Weights of a small GPT-style language model, trained from scratch on English Wikipedia: a variant of Adam for these matrices, 632M tokens.
Each number is 128 + 24 x the weight over its row's rms, rounded and kept within 0 to 255. Layers, rows and columns count from 0. The size above them is the row's rms in percent of the matrix's.

# layer 3 MLP up, 1024x256, rms 0.0746, rows 707-720, columns 0-255
size [110  99 112  91 109 105 105 110 106  99 103 100  96  92]
[[114 120 139 128 100 128 147 122 119 119 103 149 106 130 170 143  97 121 143 151 101 159 101 138  90 103  85 196 114 138 139 161 147 129 142  88 149 126 133 115 102 127 132 105 149 175 138  94 110 164  82 165 126 115 124 117 100 129 143  69 122  99 151 122 146 146 118 137 141 138 108  93 128 146  93 154 123 135 108 121 132  98 142 124 106 129 144 133 141 117 135 138  98 139 107 155  98  76 143 111 105 153  85 112  80 120  91  71 134 162 134 138 106 115 119 116 191 106 131 130 133 153 110 122 153 118  92 159  96 146  99 135 155 128 122  92 185 139 139 127 134 130 145 125 134 114 144 102 173 126 132 102  64 140  90  82 126  96 119 168 143  86 119 113  72 161 110 114 126 143 110 119 126 126 128 120 145 172 139 162 131 121 105 135 150 123 125 154 151 128 125 128 167 106 151 148 190 121  97 174 110 135 161 119 130 119 117 149 151 120 120 102 159 103 114  93 144 150 151 117 146 132  99 110 110 126 136 144 168 137 131 110 128 192 129 104 109 133 156 152 120 127  87  81 157  88 153 144 115 128 133 111 152 108 137 140]
 [114  98 173 112 131 138 137 146  95 132 141 145 117 100 142 125 128 130 123 118 136 134 105 137 128 170 107 116 140 134 168 151 109 136 121 131 135 125 168 134  81 142 129 105 103 149 162 138 134 160 120 135 172  95 143 145 115  84 125  83 126 100 124 155 172 144 138 144 107 183 119 128 113 155 129 142  99 139  79 145 128 145 140 137 152 126 113 126 102 108 122 143 141 134 116  71 112 145 134 101 181 120 123 158 112  86 103 123 162 129 102 122 155 148 118 129 153 131 121  98 163 104  98 133 133 125 125 124  96 158 131 125 125 120 106 123 116 121 151 119 139 117 157 122 134 112 137 122 145 139 147 156 138 217 153 124 125 124 104 119 149 115  93 153 130 126 101  91 168 131 107 112 149 155  78 131 153 140 102 139 131 131 138 114 117  92 148 130 183 141 105 102 114 135 167 186 160 153 122 145 156 113 148 107  99 189 133 139 115 133  41 100 131 183 106 123  89 138 102 124 109 121 132 139  86 118 154  67 125 159 106  87 154 199 119 131 129 129 124 105 124 123 148 105 108 158 115 136 173  94 129 113 142 141 125 116]
 [134  93 109 108 121 101 166 103 114 125 119 146 118 120 121 135  74 151 124 137 150 171 145 108 108 129 137 148 153  89 168 156 133 125 121 130 110 168  97 134 121 145 155 134 132 126 105 186 166 143 108 127 106 100  75 102 128 130 153 106  98 140 117 162  92 136 113  68 115 139 161 136 129 108 112 141  93 118  93 137 135 138 119 116 165 136 104 131 165 119 131 133 130  60 140 120 134 135 137 121 110 128 138 113 122 115  92 110 119 115 128 125 151 166 118 135 143 156 123 110 150 165  82 137 108 128 129 120 132 147  97 140 126  85 115 105  88 161 131 169 115 124 125  77  79  95 141 107 134 117 127 114 107 177 151 145 146 130 151 129  88 148 119 148 122 122 192 123 163  87 133 122 114 144 159 123 103 116 130 136 114 160 159 177  62 160 119 118 157 136 145  86 112 161 109 101 133 124 130 171 134 110 102 139 113  94 136 136 103 126 110 109 144 161 148 113  91 116 126 108 155 128 149 103 125 108 124  96 139 113 113 141 157 142 168 128 139  82 132 121  84 109 151 125  94  89 159 139 100 196 119  83 155 117 104 136]
 [ 93  79 110 119 148 150 133 155  87 125  82 111 136 119 140 130 118 129 117 149 101 160 113 102 134 142 142 156 142 166 143 124 128 145 150 133 103 162 103 173 129 126 170 154 145 222 108 175 108 116 146 138  99 132  77 100 157 111 148 142  69 139 110 117 107 165 111 100 175 145 155 101  99 111 171 126 152 104 149 126 134 105 115 112 151 116 127 116 130 127  93  78 151  62 122 105 126 129  98 108 117 169  84 116 127 155 130 106 128 116  98 151 172 108 113 125 128 155 173 128 177 199 126 121 127 143  83 135 132 130 104  84 119  95 124 101 106 108 135 163 121 152 121 101 118  96 110 125 143 121 159 112 120  93 129 135 159 125 155 137  96 140 155 132  92 137 141 119  91  98 147 109 101 118 139 160 128 143 102 141 111 128 144 135 106 139 164 108 145 115 143 112 138 129 122 119 130  84 141 130 107  97 140 121 146 146 127 144 112 141 140  95 172 139 147 154 184 133 128 141 137 119 115 140 129 128 130 141 167 159 153 106 143 127 123 144  90 109 176 163 148 120 120 117 145 119 136 138  90 146 118  97 137 144 121 116]
 [144 129 155 129 109 169 121 169 121 140 108 107 153 108 135 121 154 109 150 124 154  93 166 125 146 110  73 151 123 142 125 121 130  77 107  91 123 174 137 144 134 166 131 103 155 175 104  91  79 147 134 108 178 127 148 132  98 121 106  94 124 130 116 140 145 136 118 134 147 160 123 117 133 130 125 126 146 114 138 114 148 150 106 120 171 125 164 109 124 147 153 154 139 140 119 135  95 124 148 115 149  85  94 117 102 116 162 142 117 171 117 121 136 127 140 135 163 157 118 122 160 179  91  87 133  75  76 123 101 116 141 128 129 159  66 167 141 166 139 170 110  83 118 158 143 157 107 164 134 129 133  97  94 142  89 137 142 145 121 130 125 141  84 140 110 143  96 154 121 139 138 122 157  99 154 124 129 150 137 154 119 128 130 139 130 122 145 171 120 105 127 115 161 155 130 152 148 181 125 155 111 108 154 116 116 144 147 108 119  89  99 122 109 134  96 162 133 133  85 140 145 140 128 124  96 130 140 119 184 132 110 151 150 159  81 186  67 115 108 148 110 155 129 111 121 107 107 162 129 114 116 109 149 120  79 128]
 [103 109 134 165 104 158 141 116 112 100 135 147  89 122 177 129 135 112 120 134 162 120 162 107 119 144 122 102 140 134 158 107 130 116 104 124 142 144 151 105 158  52 130 136 110 110 100 127 137 104  96 140 155  89 108 104 154 107 140 104 132 160 141 186 123 122  87 130 135 140 120 105 152 131  88 123 144 123  98 164 151 131 129 115 133 147 143 107 156 146 174 131 136  80 120 156  78 145 137 126 127  93 109 144 131 124 101 150 118  60  92 145 101 166 158 137 141 122 108  91 133 177 118 118 151 131 115 113 105 119 153 114 110 126 109 112 115 176 122 162 122  85 127 144 120 123 120 160  92 158 151 125 104 193 125 137 130 125 110 164 118 105 100 129 162 132 132 107 171  77 122 140 111 132 143 140 138  93 133 138  96 128 142 103 102 136 121 145 170 104 146 113 132 104 127 140 114 137 134 114 128 131 110 101 111  99 128 105  95 151 122 127 102 144 142  78 108 101  75 116 171 111 161 108 116 158 101 136  97 134 132 143 139 105 117 172 191 109 166 144 112 139 106 152 116 120 124  96 153 148 155  79 127  96 109 176]
 [170 145 132 131 128 185 157 132 108  91 103 188 105 109 128 135 139 125 162 167 141 125 136 154  84 138 121 126 101 124 139 169 142 104 170 127 149 106 142 130 134 121 133 121 132 136 110 129 135 113  97 131 140 118 155 157 138 145 130 132 148 153 122 145 146 116 105 102 163 151 122 182 155 105 130 135 106 125  90 167 164 118 156 114 143 126 124  99 127 127 127 112 131 160 108 132 101 119  91 115 123 118  95 148 154 131 112 108 127 131 116  94 131 136  92  97 147 120  80 109 120 136 125 114 128 108 105 130  49 112 134 117 133 147 152 113 109 121 118 166 130 105 105 168 193  96 126 140 106 147 157 128  82 142 132 146 133 133 114 120 143 107 122  97 156 131 123 113 138 127 127 134 122 137 107 115 141 171 123 129 111 120  97 111 127 126 142 131 129 121 125 130 112  81 107 133 160 172 109 132 158 150 139 125 117 140 161  64 100 130 113 149 157 127 123 163  73 137 120  87 129 158 163  92  52 100 141  96 138 136  63 145 150 177 152 100 177 127 106 165  96  92 101 142  97 130  87  94 140 145  94 106 126 134 106 171]
 [154  97  97 126 101 138 163 143 109 109 137  87 116 147 138 110 110 169 139 135 124 134 136 171  98 140 137 106 166 137 142 137 130 136 118  99 136  82  97 140 126 118 142 145  99 159  83 160 150 165 132 100 114 147 134 107 148 112 130  91  96 130 170  90 129 130 136  91 213 149 123 107 167 122  85 145 132 135 141 154 139 162 109 122 147 150 160 120 119 111 124  96 156 138  67 171 109 156 119 126 124 116 130 174 144  97  61 137 118 142 109 115 103 105 107 100 135 169  67 149 132 112  86 127 143  82  97 145 140 126  73 162 126 173 138 122 161 159 126 116 145 109 111 125 131 130 112 123  73 132 133 100 130 141  98 103 129 111 147 132 109 151 125 149 129 130 139  99 135 157 142 117 118 176 142 120 115 151 132 123 186 152 139 131  87 116 127 107 168 122 119 131 119 133 132 158 128 109 137 155 176 163 173 173 134 135 154 105 133 143 107  94 159 142 102 126 132 125 118 126 117 143 121 135 147 161 130 115 149 115 128 156 135 120 146 147 141 119 148  79 182 139 123 160 109 129 159 139 137 152 111 111 154  98 107 128]
 [154 126 191 123 178 110 151 125 108 107 119 134 139  98 102 138 135 133 116 167 144 153 145 154 124 106 114 123 121 134 148 111 105 143 158 119 135 116 128 143 126 154 157  95 122 141 124 157 126 117 114 131  70 108 126 142 150 154 100 103 101 122 158 125 195 153 139  82 129 168 130 108 106  62 157 138 103 149 144 155 165 113 144 119 147 145  92  87 112 129 164 128 136 117 112 127  96 115 107 106 140 113  96 162 158 127 149  76 105 124  98 116 139 132 117 141 128 132  92 117 113 123 131 137 137 102 118  71 124 114 148  89 133 141 122 130 150 154 126 170 154 138 186 137 132 108 110 154 126 132 104 131 111 127 113 125 105  92 123 115 145 168 154 126 121 110 124 116 140 115 101 116 100 103 152 141 151 149 122 129 101 109 144 154 121 143 191  78 134 157  88  85 123 159 133 179 112 115 134 137 157 170 112 131 167 132 124 116 115 109 106  91 172 153 128 154 131 124 106 102 139 108 129 145  92 118 125  97 152 129 156 141 166 132 129 128 141  64 129 122  78 142 156 121 161 117  84 131  94 138  83  62 139 146 117 147]
 [ 96  95 106 172 121 103 157 112 123 115 124 172 116 169 110 135 108 165 144 150 132  90 111 108 148 150 143 120 105 107 123 102 120 117 134 113 105 127 133 108 155 141 134  94 174 131 116 158 128 150 124 103 169 111 153 144  82 100 139 111 176 151 143 158  81 148 140 119 152 156 138 127 156 136 117 156 176 100 134 144 115 160  92 112 164 130 142 162 146 164 121 140 133 104 104  98 105 139 150 129 191 127 106 114 125 123  89 149 119 164 151 112 103 150  88 106 139 173 127 114 150  95  67 130 125 100 130 116 112 125  98 152 121 126 171  91  71 119 135 110 183 118 117 176 129 164 161 120 135 135 127 158  75 199 127 120 121 126 127 140  99 159 119 107 127 136 104 133 154 132 107 103 160 126 121 131 123 122 124 174 144 148 131 126  82 131 131 113  99 131  74 133  89 138 109 147  98 133 105 152 110 148 138 128 144 121 127 123  89 134  93 120 111 158  86 134  97 139 124 139 144 101 118 104 166 133 137 125 104 129 137 105 170 160  79 134 138 105  99 131 132 131 134  98 136 130 134 158 125 135  91 123 134  98  86 142]
 [ 78  81 171 130 141 160 136 126 111 138 122 150 115 101 139 126 120 141 150 131 139 161 159 118 127 118  88 133 156 125 119 121 106  91 129 119 171 119 152 115 115 120 193 130 116 141 136  92 150 107  98 113 117 138 130 138 112  85 139  94 128 123 171 126 126 148 130  99 114 148 127 140 164 132 121 158 143 117 104 132 171 165 134  98 139 170 171 111 128  94 132 113 172 136 124 145  96  90 128 127 122 149 145 132 122 116 114 155  95  88  79 117 112 180 159 167 155 146 141 121 145 151 134 154 164 134 118 136  98 117 122 109 114 154 139 138 141 144 179 179 144 146  96 142 159 150 141 132 104 120 124 147 129 139 114 139 155 132 118 142 133 125 106  78 137 123 121 148 117  70 108 150 165 123  66 144 117 144 152 152 110 131 114 107 138 121 142 156  98 114 116 124 153 132 118 169 134 136 103 158 120 161 167 122 112 109  92 100 116 112 103  79 115 146 107 133 116 104 146 108 122  93  97 120  75 182 122  99 162 173  66 118 151 143 181 165 143 134 102 123  95 147 122 115 129 127 155 104 136 131 117 117 124 115 146 192]
 [127 111 117 136 145 135 156 131 133 103 118 111 145 113  83 125 114 116 125 101  68  85 100 138 126 122 132 138 131 142 145 130  82 103 124 107 156 146 156 103 111 160 129 137 119 166  98 117 124 131 123 112 166 115 132 143 110  88 107 136 115 120 122 128 117 116 105 113 116 118 176 112 131 127 111 112 146 142 114 181 135 147 136 130 156 150 104 138 126 109 123 126 101 125 135 157 111 112 118 122 128 136 119  97 121 134 119 110 111 189 112 104  90 173 139 111 126 154 103 126 165 129 131 114 111 157  88  88  99 156 105 113 144 160 134 111 118 159 152 159 133 110  85 195 152 176 156 167  88 145 192 136 122 129 121 158 142 115  88 171 126 116 106 107 121 156 112 128 140 149 103 172 131 119 106  91 157 121 178 162 133 184 136 146 123 138 136 139 110 143 130 104 147 102 130 150 162 155  93 159 152 158 144 106 159 131 117  94  52  89 126 161 162 134 121  96 120 111 146 142 117  90 104 148 136 124  90 140 124 147 104 102 130 140 142 113 103 101 152 121 134 217 119 113 155 126 115 134 137 124 136  82 134 112 149 100]
 [135 131 163 112 130 134 156 118 113 184 104 118 156 117 133 147 111 143 161 109  89  78 174 123 127 133 144 131 114 152 167 156 158 111 140 138 128 155 120 101 162 122 123 140 125 112  90 114 104 121 115 139 132 129 123 141 122 146 150 104 130 137 105 151 107 127  93 124 111 136 133 152 144 125 142 124 104 137 128 107 145  93 109 101 170 155 125 146 141  86 175  92 155 115 100 166 114  93 131  86  89 100 131 153 164  85 107 111 119 128 143  97  93 161 105 145 151 109 144  96 163 132 127 102 115 149  90 119 140 117 121 115 104 122  87 106 123 107 153 127 136 130 104 116 113 142 146 164 133 120 162 117 129 131 134 130 126 129 110 165 174 117 105 122 130 112 117 147 175 139 119 179 103 105 104 114 108 157 147 131 122 159  65 157 116 144 140 115  91 137 143  51 156 119  84  98 153 118 108 121 127 129 104 138 173 133 191  87 106 115 132 125 135 162 118 138 106 108  99 103 120 108 145 112 137 167 136 142 124 118 119 168 128  90 130 167 147 105 100 149 110 160 108  41 114 151  98 119 126 156  79 115 131 107 128 155]
 [113  75 115 166 158 144 138 148 116 112 129 152  79  85 134 141 121  97 153 161 120 129 121  65 135 130 157 138 148 177 126 111 132 114 118 115 203 133 121 143 105 124 153 117 113 164 118 109 165 120 124 118 155  75 117 141 115 130 152 126 135 104 124 151 122 141 106 133 156 130 171  94 128 116 132 145  92  84 147 123 132 149 134 159  98  87  96 136 125  99 128 154 139  83 152 118 138 111 131 116 154 126 137 144 108 109 143 109 142  99 104 134 145 153  84  99 166 157 121  99 161 156 111 164 106 151 106  91 120 164 144 100 163  81 124  95 107 146 121 126 117 159 153 106 162 122 105 126 134 105 150 110 101 182  91 126 142 135 100  88 144 116 105 123 147 170 115 183 151  83 166 135 126  94 134  95 114 118 146 125 143 119 124 146 127 163 127 141 103 171 102 131 121  95 127 138 144 150 111 127  86 136 115 126 117 134 102 142 136  94  72  78 142 155 149 110 136 115 127 118 117  85 130 110 149  96 117 137 127 140 106  97 160 136 156 128  85  75 159 102 147 122 117 122 161 149 132 119 115 166 108 134 153 134 126 140]]
# layer 3 MLP down (transposed), 1024x256, rms 0.0614, rows 707-719, columns 0-255
size [101 106 114  94  99 108 123 110 106  97  85 108  93]
[[124  89 186 163 147 163  95 126 163 103  97 121 144 105 146 108 162 151 152 134 128 124  97 129 136 143 112 129 122 175 119 162 150 127 106 114 112 139 132 158  87 133 111 108 114 132 141 139 101 143 110 114 186 142 114 126 130 111 116 136 104 128 170  93 110 107 162 140 102 152 128 132 112 150 152 109 125 142 151 111 103 109 144 117 136  97 132 136 147 119 101  42 113 155 116 129 129  80 145 145 122 109 145 129 126  83 148 121 107  87 156 134  85 134 110  68  85 117 119 156  97 121 100  97 134 124 120 117 106 197 106 112 135  50 186 115 142 142 113 109 109 156 136 143 112 144 118 153 163 106 110 139  99 106 106 132  85 126 144 105 123 130 158 125 149  96 129 119 150 137 145 115 126 178 152 113 134 120 145  75  55  92 159 105 125 149 165 142 121 124 153 154 136 132 109 140 146 109 167 107 136 145 120 161 138 157 101 140 157 137 108 134 121  89 132 112 142 128 174 100 122 140 125 143 123 110  99 124 149 124 124 173 124 140 125 126 126 117 129 153 152 115 121 139 125 144 113 133 121 146 190  98 109 140 161 130]
 [161 104  99 111 134 136  41 100 124 118 158 134 141 132 152 152 171 155 132 129  93  81 122 131 108 125 124 112 110 129 100 127 123 131  91 149 127 106 109 120 137 141  90 152 108 119 163 139 108 136 147 147 155 140 107 136 162  97 138 108 162 118 107 115 112  69  87 129 131  96 128 139 139 188 128 102 144  90 162 152 103 132  99 128 109 168 153 113  74 119 133 101 134 115 113  98  93 148 135 153 108 122 144 137 107 139 114 157 191 122 115 153  70 138 101 135  82 149  76 141 150 131 146 135 121 124 149 121 114 107 144 107 110 109 110 113 139 128 119 115 130 157 135 127 148 134 130 156 160 114  50 145  83 134 138 172 103 157 110 160 124 124 121 137 139 104 142  94 154 122 168 144 158 127 105 126 144 140 124  96 140  97 108 163  99  96 181 149  86 102 116 148 132  90 105  92 100 118 118 121 141 107 133 108 121 184 145 138 125 130 149 160 151 102 125 124 121 129 125 167 101 147 120 128  76 138 114 117 127 127 134 160 119  97  90 123 101 124 155 141 116 148 111 138 108 119  96  82 136  91 138 120 129 123 101 148]
 [106  95 141 150  78 135  99 129 139 143  92 143 148 109 148 158 162 150 147 139 132 147 136 137 113  79 103 115 124 174 119 122  98 133 126 163 189 102 143 113 155 101 142  93 159 142 179 102 127 130 148  82 101  95 127 116 105 129 113  85 142 120 132 109 189 144 115 159 119 103 109 142 146 130 117 102 106  94 147 141 106 135 130 125 136 146 137 137 108 128 128 112 115 101 120 141 144 112 111 122 146 147 153 142 121 144  93 165 131 132  99 135 122 136 142 126  92  92 127 116 158 136 120 176 176 131 153 172 142  85 120 137 117 184 117 137 164 138 150 121 119 152 150 179 136 104 137 159 126 141 124 106 106 150 111 110 141  83 106 100 136 105  84 120 105 113 145 111 138 134 132 147 143 138 124 116 127 121 147 128 159 167  64 120 156 142 106 141 137 140 125  93 129 121 166 122 106 130 153 149 128 142  99 132 149 200 115 106 145 117 153 148 163 131 118 130 123 187 152 108 178 142 131 146 104 140 119 155 133 149 181 140 109 104 141 141 167 104 134 143 130  99  94 141 120 140 144 115 126 181 166  79  85 161  88 153]
 [123 115 182 121 103 137 149 123 121 126 110 107 126 115  83 163 108 115 109 104 117 136  75 165 190 115 117  91 132 103  70 119 120 119 135 112 181 137 127 106 129 160 104 121 134 132 133 120 122 159 140 113 133 140 151 153 103 119 113 148  99  99 102 131 130  86 120 112 100 109 122 110 117  83 125  83  88 136 122  89 128 110 120 122  99  98 161 112 145 138 107 137 126 169 124 150  98 131  93 155 126 159 148 173 182 111 162 142 175 139 110 100 122 135  90 115 135  85 112 153 137 129 121 126 107 109  64 103 151 104 150 151 124 112 126 138 142 141 118 132 153 125 105 122 113 105 139  87 105 123  89 136 150 113 125 137 133 144 127 129 115  94 122 123 130 175 150 134  96 140 154 128 159 157 165 141 147 148 129 133 110  95 125  89  71 164 139  67 120 105 152 118  55  94 123 137 124 135  69 130 167 139  96 158 139 136 116 150 129 139 137 151 103 121 103 155 139 123 127 117 122 126 145 109 163 131  98 156 131  99 145  87  93 106 117 124 170 124 141 104 123 110 148 163 132 128 155 157 149 125 140 132 156  66 119 132]
 [138 148 117 105 119 107 111 176  97  76 103 140 113 158 120 155 154  88 115 100 105 149 105  72 150 107 101 147 111 105 148 146 135 100 139 117 137 116 127 130 108 141  99  91 124 120 148 139 151  87 143 146 133 149 113 165 157 120 131 160 116 159 104 119 127 142 133 130 115 166 128 181 127  99 129 109 137 125  99  92  83 179 147 126 140 120  92 146 138 160 157  86 149 164 120 132 114 107 100 125 116 129 135 155 145 101 139 130 148 148  86 141 167 118 122 100 135 112 128 150  75  95 133 123  94  99 122 135 153 133 114 122  86  89 159 117 120  76 123 114 159 137 132 124 165 111  72 128 111 128 123 128 133  85 127 154 144 127 144  85 133 137 178 124 127 130  60 115 124 179 115 138  95 132 147 156 149 171 139 126 156 121 144 135 154  90 141 137 119 135 131 145 116 167 133 132 145 137 162 102 130 142 150 112 132 201 124 137 145  99  80 134 114 111 119 154 141 137 123 121 165 100 151 117  95 100 139 156 157 120 134 113 164  79 120 115  90 142 145 147 172 141 129 106 145 118 135 118 129 126 126 125  61 120 105 168]
 [149 138 103 134 138  91 115 123 138 154 135 163 116  95 150  96  92 158  78 101  95  91 160 118  91 125 120  80 146 113 137  85 124 154 148 140 131 121 108 111 140  69 117 137 127 133 146 110 138 156 128 100 155 133 111 135 119 119 109 133 173 126 136 152 115 127 128 127 109 150  93 122 142 142 121 107 138 117 126 120 157 111 121 175  91 125 194 129 105 129 151 101 113 129 103 106 144 173 142 124 151 145 108 171 132 148 200  97 108 105 139 111  93 154 109 109 157 106 132 121 129 137 136  82 143  98 153 117 135 104 162 132 121 165 126  90  76  76 108 159 123 139 157 130 138 142 110 122 146 155 136 121 135 126 121 162  89 157 137 106 177 105 116  80  83 161  64 100 150 111 146 124 103  95 148 138 142 170 104 120 101 140 102 140 102 122 129  98 137 100 133 134 127 155 144 133  85 102 104 116 116 171 108 143 109 155 126 180 137 104 144 151 126 122 148 182 149 150 144 129 150 102 139 165 113 134 126 117  73 142 129 120 143  91 122 134 129 131 116 133 181 134  88 119 129 116  88 106 147 142 130 133 128 120 133 108]
 [120 110 135 151 149 127 162 123 123 145 117 117 145 109 147 133 122  99 158 125 112 117 138 176 124 161 136 117  92  87 138 146 171 101 147  98  96 141 110 127 152  99 142  88 119 121 129 130  94 172 104 145 186 101 139 132 103 130  80 132 106 124 145 155  93 105 148 133 161 133 129 127 137 149 104 118 121  91 100 154 116 148 150 100 117 113 111 105 155  75 128 101 145 168 110 109  95 141  79 166 145 119 133 128 120 108 138 152 113 141 114 143 142 145 108  97 157 142 118 132 150 167 171 137 133 121 123 121 130 149 105 102 118 133 200 129 148  85 147 162 136  97 162 130 148 104 111 123 131 117 139 137 113 127 110 143 154 101 140 121 121 159 153 113  65 132 167 127 119 144 169 123  90 119  94 117 146 147 123 125 100 111 124 146  85 126 129 149 111 113 137 122 146 147 119 130 125 155 161 211 140 164 113 165  91 136 152 123 138 122 124 164 157 130 124 123 125 143 141  71 121 133 145  67 125 106 125 121 115  88  71 127 124  74 151 150 175 133 136 132 135 121 128 115 140 117  86  94 128 161 114  89 180 134 116 158]
 [119 140 159 130 163 126 109 145 124 138 137  96 183 175 100 139  87 134 114 127 139 167 130 155 107 111 138  91 185 157 122 127 147 128 122 140 121 148 116 119 154 181 151 142 159  65 136 136 135 118 119 117 148 124 145 153 127 144  94 144 174 132 138 142 120 144 189 173 112 104 129  76 164 100 173 113 142 132 121 140 114  84 129 119 116 168 134 142 158 129 140 118 124 132 132 158 134 143 168 129 121 138 120 149 152  94 138 160 155 146 178 139 131 159  78 102 134 104 141 153 132  96 134 152 151 125  90 156 143 102 116 153  94 144 124 173  86 134 103 114 107 157 135 131  90 112 114 121 108 123 119 112 106 128 147 132 120 117 119 143 145  86  93 175 132 111 151 146 113 122 133 190 142 127 134 103 122 129 130 150 105 204 137 140 142 118 156 109 133 145 106 136 141 156  90 132 130 117 149 134 114 123 136 149 145 126 143 106 164 134 144 127 157 174 117 131 116 149 119 115 182 163 141  54 151 159 149 119 134 113 151 109 110 120 183 149 112 110 144  83 101 135 138 116 129 142 161 141 141 160 129 168 129 112 148 151]
 [125 112 141 154 145 128 135 130 132 149 133 129 131 134 101 107 154 152  96  98 163 105 121 141 136  40 113 119 103 127 118 134 116 144 108 112 148 169 135 160 121 138 169 117 145 114  81 116 120 108 162 120 120  93 197 109 118 140 120 173 155 106  92 120 115 110 129 129 128 100 127 159 113  99 129 125 107 129 142 104 124 167 127 119 129 103 118 173 124 152 104 114 106 141 125 155 145 111 137 154 187 135 153 109 130 162 147 150 147 148 113 154 112 110 130 119  94 131 146 161  85 131  80  77  91 139 107 111 169 115 125 165 119  96 109 177 161 137 139 114 133 133  99 110 132 109 157 175 166 105 115  89  93 120 142 130 102 133 118  93  87 107 107 109 151 136  71 113  86 147 130 133 156 149 161 115 136 147 103  92 132 128  93 115 166 178 158 146 101  95 134 169 148  88 149 143 159 125 111 146 127 128 115 157  89 128 120 103 103 117 125 158 124 101 149 129 132 136 182 119 117 129 125 171 106  81  93 118 144 150 160  87 124 142 130  96 142 106 123 125 131 127 162 153 157 151 123 134 142 158 122 128 131 118 135  90]
 [143 120 148 119 124  85 119  73 134 153 118 124 102 119  98 142 129 130 148 139 104 138  98 159  94 146 125 168 113 174 136 100  74  85 139 111 116 136  65 131 101 125 134 148 134 111 152  96 153 144 129  90 118 125  96 130 115 117 125 168 106 137 108 124 124 144 107 100 157 131 159 117  94 112 154 173  77 162 135  84 125 125 139 145 123 136  90 105 116 130 139 135 125 145  69 151 141 146 146 159 124 107 122 162 148 149 122 142 163 156 128  96 150 136 122 129  90 141 112 118 139 142 179  82 131 114 129 177 127 131 140  94 145 128 129 100 125  94 120  91 106 116 127  94 150 171 158 118 139 190 133  76 152 145 109 132 130 114 184  99 135 148 136  62  97 119 108 116 127 122 150 123 129 119 178  80 138 107  99 136 132 186 116 160 163 161 101 111 144 116 162 117  78 145 126 141 132 124 147 107 155 142 121 116 144 122 126 149 103 122 148 122 172 141 119 159 115 133 104  98 153 111 153 132 117  99 166 163 149 105 139 112 139 130 108  83 170 150 150 152 134 155 115 121 148 142 115 151 124 157 135 126 109 127 111 123]
 [142  98 140 104 141 170 135 129 197 161 135 123 172 106  94 140 134 130 117 142 124 137 143 133 120 128 108 113 129 115 121 134  81 141  81  78 146 152 119 108 125 142  92 122 167 126 161 119 121 105 102 143 101 128 106 127 160 114 154 155 130 144 145 166 124  90 149 119 122 156 160 172 138 145 125 119 123 124 114 132 168 133 153 162 163 133 107 121  90  92 143 110 137 111 146 167 108 118 138 147 106 130  69 131 115 101 113 179 130 130 130 139 148 158 174 115 109 131 135 153  89 176 123 142 118 158  87 168 119  99 111 147 130 113 124 109 129 138 116 140 122 126 137 133  97 126 111 116 109 159 116 144 135 114 127 145 108 107 139 110 144 114 150  88 154  72 130 127 104 125 109 139 136 111 138 103 143 153 101 127  93  75 126  95 162 144 145 181 121 101 151 115 139  98 104 164 143 151 109 128 119 152  92  81 123 119  78  53 140  98 103 106  98 151 103 103 136 143 125 153 110 163  98 169 134 126 121 118 142 136 107 142 188 159 152 118 114 165  86  91 105 132  94 111 113 172 145 120 113 121 150 137 160 113 145 125]
 [146 142 159 123  78 137 118 129  98 118 133 118 101  89 137 147 160 134 117 131 100 118 119 143 135 100 126 133 129 107 110  92 178 152  90 110 116 138 133 111 155  96 165 177 152 117 159 127 114 196 103 120 117 114 145 127 114 150 114 148 130 167 129 116 148 144 127  85 138 132  84 124 153 109 119 122  88  95 172 109 142 107  99 111 114 131 118 131 123 108 123 139 113 141  98 151 128 136 158 137 137 171 143 153 102 144 111 123 139 116 172 123 132 106  97 142 132  91 111 121 151 144 119 159 143  76 172 117  84 143 133 138 124 120  95 136 106 126 148 107 158 127 107  99 137 153 128 104 134 169 115  95 136 180 148  69 134 146 133  95 127  73 112 123 128 136 137 142 146 115 116 119 139 141 113 111 125 149 155 139 163 145 137 157  80 125 110 110 132  99  93 160 119 134 100 112 128 111 118  97  52 144  97 113 153 118  92 126 146 191 101 113 167 118 143 161 128 124 145 113 112 164 157  92 146 109 153  78  95 131 140 160 138 151 164 105 146 142 127 122  74  89 114 148 126 149 180 118  80 133 114 137 132 111 101 115]
 [126 129  87 140 147 126 159 130 120 148 151 143  67  99 133 100 138 131 131 119 134 105 129 101 115 172 149 146 147 103  93 122 131 140 130 113 104 106  64 104 118 102 159 116 155 146 186 126 125 143 148 140 128 106 130 128 148 123 108 179 136 142 118 116 119 164  95 167 131  89 135 106  92 124 135 157 135  95 121 136 130  72  94 107 126 157 114 117 114 118 121 163 138 111 104 169 113 135 154 122 118 154  96 152 123 115 106  90 147 112  98  97 133 119 143 133 127 134 133 122 111 128 132 146  88  95 141 159 104 126 102  54 121 120  71 156 123  83 123 114  92  72 131 147 148 121 107 143 139 117 115 106 123 149 111 117 124 138 193 135 103 148 134 130 168 125 110 119 175 159 109 157 114 173 112 151 141 111 136 150  89  96 134 129 116 110  97 139 133 133 146 135 137 155 130 182 129 121  86 103 124 142 175  86 144 154 124 128 159 122 126 114 116 169 161 115  68 155 127 126 138 130  77 179 110 104 112 154 118  90 172 134 148 140 100 123 124 153 108 152 147 131 147 133 133 118 131  89  96  91 113 160 117 136 127 121]]